python train.py --n_layer=8 --d_mlp=1280 --vocab_size=8192 --positions="rope" --rope_fraction=1.0 --parallel_block=false --init_std_qkv=0.0283 --init_std_o=0.0 --optimizer="soap_variant" --lr_mult_qkv=0.4 --warmup_steps=127 --schedule="wsd" --batch_tokens=131072
Each number is 200 + 40 x the weight over its row's rms, rounded and kept within 0 to 999. Layers, rows and columns count from 0. The size before them is the row's rms in percent of the matrix's.

# layer 3 MLP up, 1280x320, rms 0.097, rows 399-448, columns 192-223
100,233,189,253,150,181,226,116,216,223,248,231,224,187,199,201,116,175,153,212,148,232,233,199,228,270,260,192,155,164,223,265,124
108,225,223,166,137,237,192,233,204,306,224,178,215,142,180,146,216,141,207,179,223,234,171,227,201,240,108,228,234,226,186,236,227
099,232,216,214,180,236,157,224,258,313,210,182,176,202,258,244,219,212,245,162,109,226,156,223,201,182,255,210,289,198,201,194,146
092,138,139,269,268,269,103,186,271,200,218,165,252,187,210,251,229,158,122,225,109,186,244,175,161,168,148,131,155,220,261,145,179
108,219,208,213,253,331,217,184,217,172,155,214,170,167,182,161,234,242,231,278,224,176,219,202,159,214,179,184,192,155,187,215,172
093,178,143,224,170,286,233,181,268,225,221,189,244,170,164,180,163,224,155,233,235,225,144,217,217,203,225,220,250,240,223,223,135
092,85,156,140,208,208,268,227,217,181,216,251,215,175,207,119,156,309,247,244,215,205,184,223,203,171,229,115,270,177,185,161,161
093,164,173,212,252,252,202,184,196,191,161,197,178,214,263,208,180,203,187,206,236,190,250,135,199,147,151,188,235,170,176,154,157
103,206,252,236,226,268,132,127,196,160,272,223,93,309,233,183,209,198,179,169,238,142,271,206,115,174,162,199,242,234,221,279,257
106,217,100,229,257,213,214,149,207,225,220,185,169,208,264,109,217,208,219,275,131,243,238,250,211,230,189,179,200,207,168,188,233
092,193,194,237,232,210,251,199,235,218,236,230,229,224,243,199,173,157,199,223,200,203,185,187,156,214,276,196,208,171,220,242,179
103,133,190,194,225,267,167,191,243,177,190,232,223,226,267,167,159,257,217,155,210,249,132,188,183,190,193,210,186,138,204,208,221
102,195,210,219,252,230,213,238,218,185,208,178,275,245,270,236,170,173,211,225,202,235,147,228,168,147,222,233,161,187,181,170,170
094,179,176,218,174,182,220,227,198,250,169,160,156,215,216,140,206,206,151,167,196,141,208,287,279,237,210,223,169,235,124,169,218
103,155,216,200,184,235,206,152,229,163,183,128,222,161,223,216,236,171,233,191,207,214,197,268,206,268,181,147,237,194,181,185,200
096,261,138,163,190,214,211,161,224,203,194,272,225,193,200,196,200,184,182,107,186,210,256,249,233,160,194,178,190,261,187,172,233
093,257,175,232,165,205,275,234,231,191,216,178,202,184,251,231,229,123,243,224,193,234,252,188,202,237,223,169,204,225,201,164,164
110,193,257,224,140,223,167,202,222,211,209,149,188,245,224,225,194,144,142,199,218,185,195,135,227,234,190,221,195,273,238,140,159
085,186,187,159,186,253,191,235,251,157,141,153,217,148,229,208,184,195,174,261,174,180,132,206,226,203,158,243,195,260,122,140,261
116,168,198,234,232,245,201,204,216,228,162,182,265,281,177,178,186,193,198,190,183,244,189,194,185,194,228,218,151,151,188,155,193
104,228,177,165,279,278,176,261,195,154,135,248,197,149,195,169,144,172,206,180,197,192,191,214,183,195,254,253,256,228,97,230,225
102,198,260,175,185,178,224,223,248,139,233,211,233,268,197,221,208,191,153,66,200,127,130,193,138,275,192,174,199,240,175,161,239
097,241,187,264,258,167,235,141,254,264,138,179,192,256,198,229,191,205,220,268,224,178,220,271,253,238,235,145,193,208,212,187,161
099,241,185,176,227,224,294,132,172,212,200,190,278,151,244,198,202,171,181,93,206,173,208,199,180,247,140,141,155,188,105,182,238
092,230,189,208,183,311,177,138,214,164,109,212,200,164,207,152,163,208,161,206,172,185,222,156,223,302,282,162,124,190,170,182,141
100,257,95,160,206,190,151,218,178,239,211,263,208,233,199,237,213,183,249,161,247,198,231,173,201,164,251,185,200,162,208,146,155
092,175,130,231,81,214,234,107,229,265,166,216,185,200,221,193,187,252,232,178,122,213,181,180,202,208,204,179,177,160,136,255,222
092,249,187,195,208,282,208,233,156,207,140,159,251,206,206,187,197,166,193,264,174,220,228,163,151,268,209,144,216,186,143,127,150
101,218,186,222,228,221,245,117,233,250,203,256,199,170,223,315,203,194,217,170,244,176,191,169,249,158,251,239,208,140,213,161,237
100,174,147,248,188,293,309,197,240,186,227,174,167,216,214,135,167,196,190,157,166,197,272,230,154,218,192,184,180,145,146,155,265
108,158,220,158,195,248,204,205,171,193,196,190,90,256,196,213,194,257,204,121,179,156,163,242,206,209,189,165,213,189,189,269,202
073,165,132,193,223,275,200,197,148,157,143,256,143,201,201,197,205,200,187,194,118,110,166,152,127,172,163,159,144,247,216,123,238
103,198,179,190,189,134,228,207,180,226,226,170,146,218,250,114,192,239,194,207,231,150,177,148,169,214,130,241,169,181,223,269,227
103,260,141,210,148,138,186,185,183,208,274,165,211,169,209,187,172,264,217,168,246,142,192,224,159,299,210,222,237,144,140,220,238
099,268,225,149,209,220,200,132,194,167,245,206,98,253,228,223,109,223,211,221,178,164,275,187,141,274,195,150,186,220,152,277,241
089,238,270,144,112,202,195,171,267,282,153,176,172,116,212,159,233,180,170,187,182,208,215,186,171,214,229,101,152,208,213,169,182
109,211,109,168,212,170,226,97,186,186,124,188,157,216,210,212,196,170,175,194,218,183,136,207,174,271,217,218,243,154,255,176,213
094,244,143,255,228,195,233,134,174,202,186,259,224,156,234,98,183,189,180,223,254,142,172,246,223,219,165,283,290,217,192,189,120
106,148,139,230,214,202,119,102,224,214,144,163,231,137,224,212,189,238,240,188,212,151,152,246,209,108,188,180,179,230,200,171,211
100,136,196,272,192,222,178,151,197,215,164,191,179,133,173,203,202,265,183,270,206,180,208,197,203,211,246,227,156,157,188,186,234
107,284,191,188,213,211,262,148,194,127,150,217,206,205,223,169,257,273,212,169,246,143,198,242,200,170,176,249,270,257,208,257,188
109,244,202,206,158,179,171,202,185,150,172,207,217,178,254,246,153,178,223,170,176,248,252,229,152,288,233,208,287,166,151,151,178
098,192,205,209,150,138,213,140,194,273,172,226,249,179,264,180,195,204,161,224,188,262,154,237,224,112,129,200,178,198,233,262,225
096,148,125,256,226,177,185,165,215,182,231,142,213,146,250,255,201,213,210,192,186,151,278,237,222,181,192,178,158,141,156,242,164
092,192,221,239,253,213,170,183,232,212,171,229,138,251,237,174,176,273,185,230,223,218,252,127,226,170,125,156,262,194,237,157,221
104,167,210,181,161,220,159,173,226,216,196,189,215,201,190,237,213,199,110,122,155,158,217,215,195,116,195,173,227,222,225,227,149
098,199,174,238,167,221,156,144,145,260,262,217,207,263,267,199,209,254,151,319,163,172,223,220,221,204,175,233,261,109,189,145,181
110,190,155,178,143,186,255,162,200,179,95,210,193,226,215,178,126,230,216,199,233,180,257,165,160,221,211,153,141,189,288,192,120
097,153,191,190,195,232,169,238,149,135,211,213,241,201,214,198,210,180,278,160,195,214,133,194,167,221,213,217,228,136,208,161,151
107,189,259,211,174,135,263,122,231,190,156,203,211,260,210,198,199,193,236,194,98,260,253,243,129,286,129,163,169,169,217,246,182
# layer 3 MLP down (transposed), 1280x320, rms 0.0858, rows 399-448, columns 192-223
084,203,260,223,191,198,122,202,200,256,155,209,243,245,204,223,234,247,222,252,144,245,239,258,195,212,205,213,136,211,230,174,268
106,178,212,156,191,247,223,166,258,184,210,214,238,123,235,137,132,234,268,172,145,153,212,210,203,111,190,201,183,176,141,269,184
102,211,230,185,166,242,124,180,213,222,202,276,199,183,188,207,164,252,227,236,176,196,110,195,236,216,220,223,195,205,152,218,171
098,197,221,209,128,175,211,195,209,181,193,166,136,173,254,178,175,204,133,211,215,213,203,195,223,138,200,143,147,192,231,207,203
102,244,289,199,256,175,204,127,190,190,255,213,221,209,217,162,284,198,107,220,260,266,163,129,187,218,205,174,203,242,271,190,249
103,165,181,193,273,210,186,188,232,260,229,201,218,186,255,302,183,187,184,173,138,260,165,195,173,183,216,202,188,132,205,224,234
103,210,197,199,198,176,181,185,175,195,195,163,171,193,266,208,174,238,207,229,209,215,165,182,178,181,182,215,197,155,194,246,209
095,192,142,182,235,221,240,248,207,125,164,213,165,204,137,155,118,178,274,168,280,206,305,206,201,180,280,200,213,129,230,220,221
107,233,207,197,248,199,244,218,191,173,235,269,163,172,214,145,183,204,227,205,174,157,239,200,239,201,161,221,256,195,140,277,200
109,209,189,125,273,193,191,136,233,196,140,212,230,246,108,166,236,205,226,192,129,132,203,214,200,236,207,159,192,165,160,216,209
089,217,161,195,220,177,169,215,264,207,155,219,171,186,188,169,260,147,129,267,285,220,204,228,202,91,232,179,127,132,227,223,160
103,211,160,205,198,162,214,177,195,208,215,220,236,155,274,177,167,234,182,128,223,218,140,159,214,149,162,169,256,240,258,188,196
099,243,239,222,182,195,128,277,217,217,190,181,198,219,202,204,174,182,147,202,212,163,247,223,165,155,162,236,233,179,198,150,211
086,156,192,126,184,215,194,140,221,197,238,125,240,182,226,226,207,207,220,167,218,175,235,207,198,255,174,195,168,217,188,226,223
106,176,213,159,213,208,192,251,180,191,166,174,222,234,199,207,213,247,203,253,201,143,203,270,199,181,203,224,200,174,242,214,250
092,257,256,170,187,226,196,263,188,220,171,154,151,185,276,217,199,244,203,165,159,152,235,218,181,186,213,227,210,177,117,200,163
102,163,200,260,262,168,216,359,164,206,268,163,183,246,230,199,127,171,189,189,235,131,191,171,217,182,213,213,197,217,167,160,180
111,99,175,165,159,206,223,198,166,178,153,145,250,231,147,236,238,189,204,192,127,255,209,108,301,295,192,140,167,275,220,196,188
087,190,217,125,280,252,194,173,217,227,213,157,218,187,111,259,184,174,240,187,192,227,161,180,216,137,217,154,153,181,166,265,160
098,177,157,185,209,180,231,190,253,188,140,195,224,235,195,288,231,165,172,84,235,233,191,142,271,177,182,158,188,314,177,245,140
099,211,187,211,220,198,207,314,229,176,174,228,199,235,204,187,192,194,209,174,212,205,189,204,201,208,187,210,214,184,241,155,177
108,207,169,144,200,176,213,309,155,215,169,184,143,203,198,196,237,249,132,184,241,238,220,192,130,225,277,175,218,140,172,178,152
108,193,199,220,256,200,248,111,215,286,192,179,207,136,118,208,222,153,183,191,241,218,198,174,130,260,255,212,190,118,160,122,159
097,195,205,217,223,186,237,172,183,207,152,115,221,260,156,237,202,202,181,267,132,189,187,235,148,172,193,181,195,165,204,286,287
092,217,198,167,143,231,193,217,191,254,223,197,185,164,197,237,210,247,140,201,184,234,175,177,195,147,254,186,256,215,227,244,215
102,203,221,177,242,205,187,212,208,189,265,160,186,241,248,149,246,113,164,212,226,224,238,248,203,229,142,234,122,160,138,184,246
096,203,204,169,188,205,262,174,186,158,191,214,227,179,197,204,171,270,174,221,268,182,237,180,218,187,246,228,217,237,229,205,198
091,192,290,237,242,252,162,245,251,260,147,214,212,237,197,201,184,186,188,111,241,244,230,273,180,220,158,176,221,199,122,244,218
108,310,237,195,262,222,307,152,154,148,189,211,144,289,225,325,175,177,222,192,228,214,191,221,207,192,217,170,197,200,112,172,193
102,185,199,299,254,192,179,273,284,180,197,154,121,236,125,201,140,227,230,158,200,214,234,188,150,211,152,205,223,99,252,151,259
107,170,132,59,201,293,230,176,193,212,239,171,191,236,207,260,171,240,228,176,222,175,243,121,201,194,194,207,195,201,206,194,250
087,234,233,230,226,189,283,223,251,135,204,194,312,155,241,205,175,238,188,169,249,204,181,220,234,215,257,243,201,262,181,286,224
098,279,176,182,192,202,154,306,189,168,204,176,188,255,194,170,274,198,235,227,142,218,144,241,205,225,239,160,224,83,218,186,255
099,226,221,197,161,247,235,251,173,213,213,104,216,188,180,207,243,251,192,181,240,184,174,260,211,195,241,226,186,227,117,163,147
109,213,188,241,220,182,247,236,137,229,236,169,277,186,197,247,232,170,184,145,219,175,277,294,212,252,183,166,176,157,211,135,179
096,227,171,131,142,145,228,156,216,175,166,200,187,248,149,221,163,252,242,226,208,211,176,254,195,179,233,219,137,163,171,192,240
113,176,217,236,220,137,193,201,233,166,159,161,242,239,201,232,229,176,159,141,181,200,236,215,150,169,221,151,184,198,147,331,228
092,153,188,150,168,134,261,220,200,191,192,234,160,214,223,215,104,201,202,188,191,264,169,252,159,167,175,205,245,269,161,229,177
092,249,199,198,173,246,238,240,225,196,199,181,242,160,150,236,221,231,162,179,242,169,181,182,210,190,134,149,259,262,246,269,217
098,170,172,161,160,161,94,156,195,171,237,166,221,176,145,165,344,145,205,205,190,183,206,172,180,149,216,176,146,175,184,186,186
110,240,219,249,268,164,285,219,203,165,124,267,201,229,209,252,220,109,244,181,242,155,256,199,165,222,210,186,135,213,173,197,118
098,162,166,164,241,196,186,147,214,227,199,165,199,215,193,217,134,176,185,251,258,227,151,235,189,105,224,248,182,264,203,171,238
104,223,202,213,281,100,138,166,212,142,251,246,208,236,224,225,217,183,272,227,264,231,204,245,197,135,146,176,143,143,177,225,216
093,209,223,225,167,188,136,244,282,194,195,194,228,184,141,203,225,181,196,184,208,230,173,236,224,179,193,188,214,167,210,95,197
087,159,159,175,215,120,213,191,172,159,217,196,233,217,198,174,260,209,198,210,229,186,167,190,219,144,176,170,217,219,119,220,232
109,209,189,208,219,222,205,284,224,172,180,160,192,116,178,216,205,229,221,246,226,228,217,239,213,245,198,201,192,264,200,189,119
091,149,231,285,226,267,170,255,168,184,131,230,126,114,186,136,173,264,249,252,235,189,138,252,205,225,185,263,247,248,259,152,149
110,305,204,212,124,166,234,257,242,146,176,220,224,194,195,280,233,211,212,137,227,248,251,247,175,170,196,191,168,253,209,203,164
100,239,249,224,236,278,190,181,210,88,193,246,176,249,239,195,259,195,239,174,180,212,267,164,153,265,212,194,129,208,201,167,161
108,239,276,201,189,134,197,230,183,75,224,229,181,215,196,159,167,176,182,251,308,234,248,157,234,160,270,184,222,199,205,224,217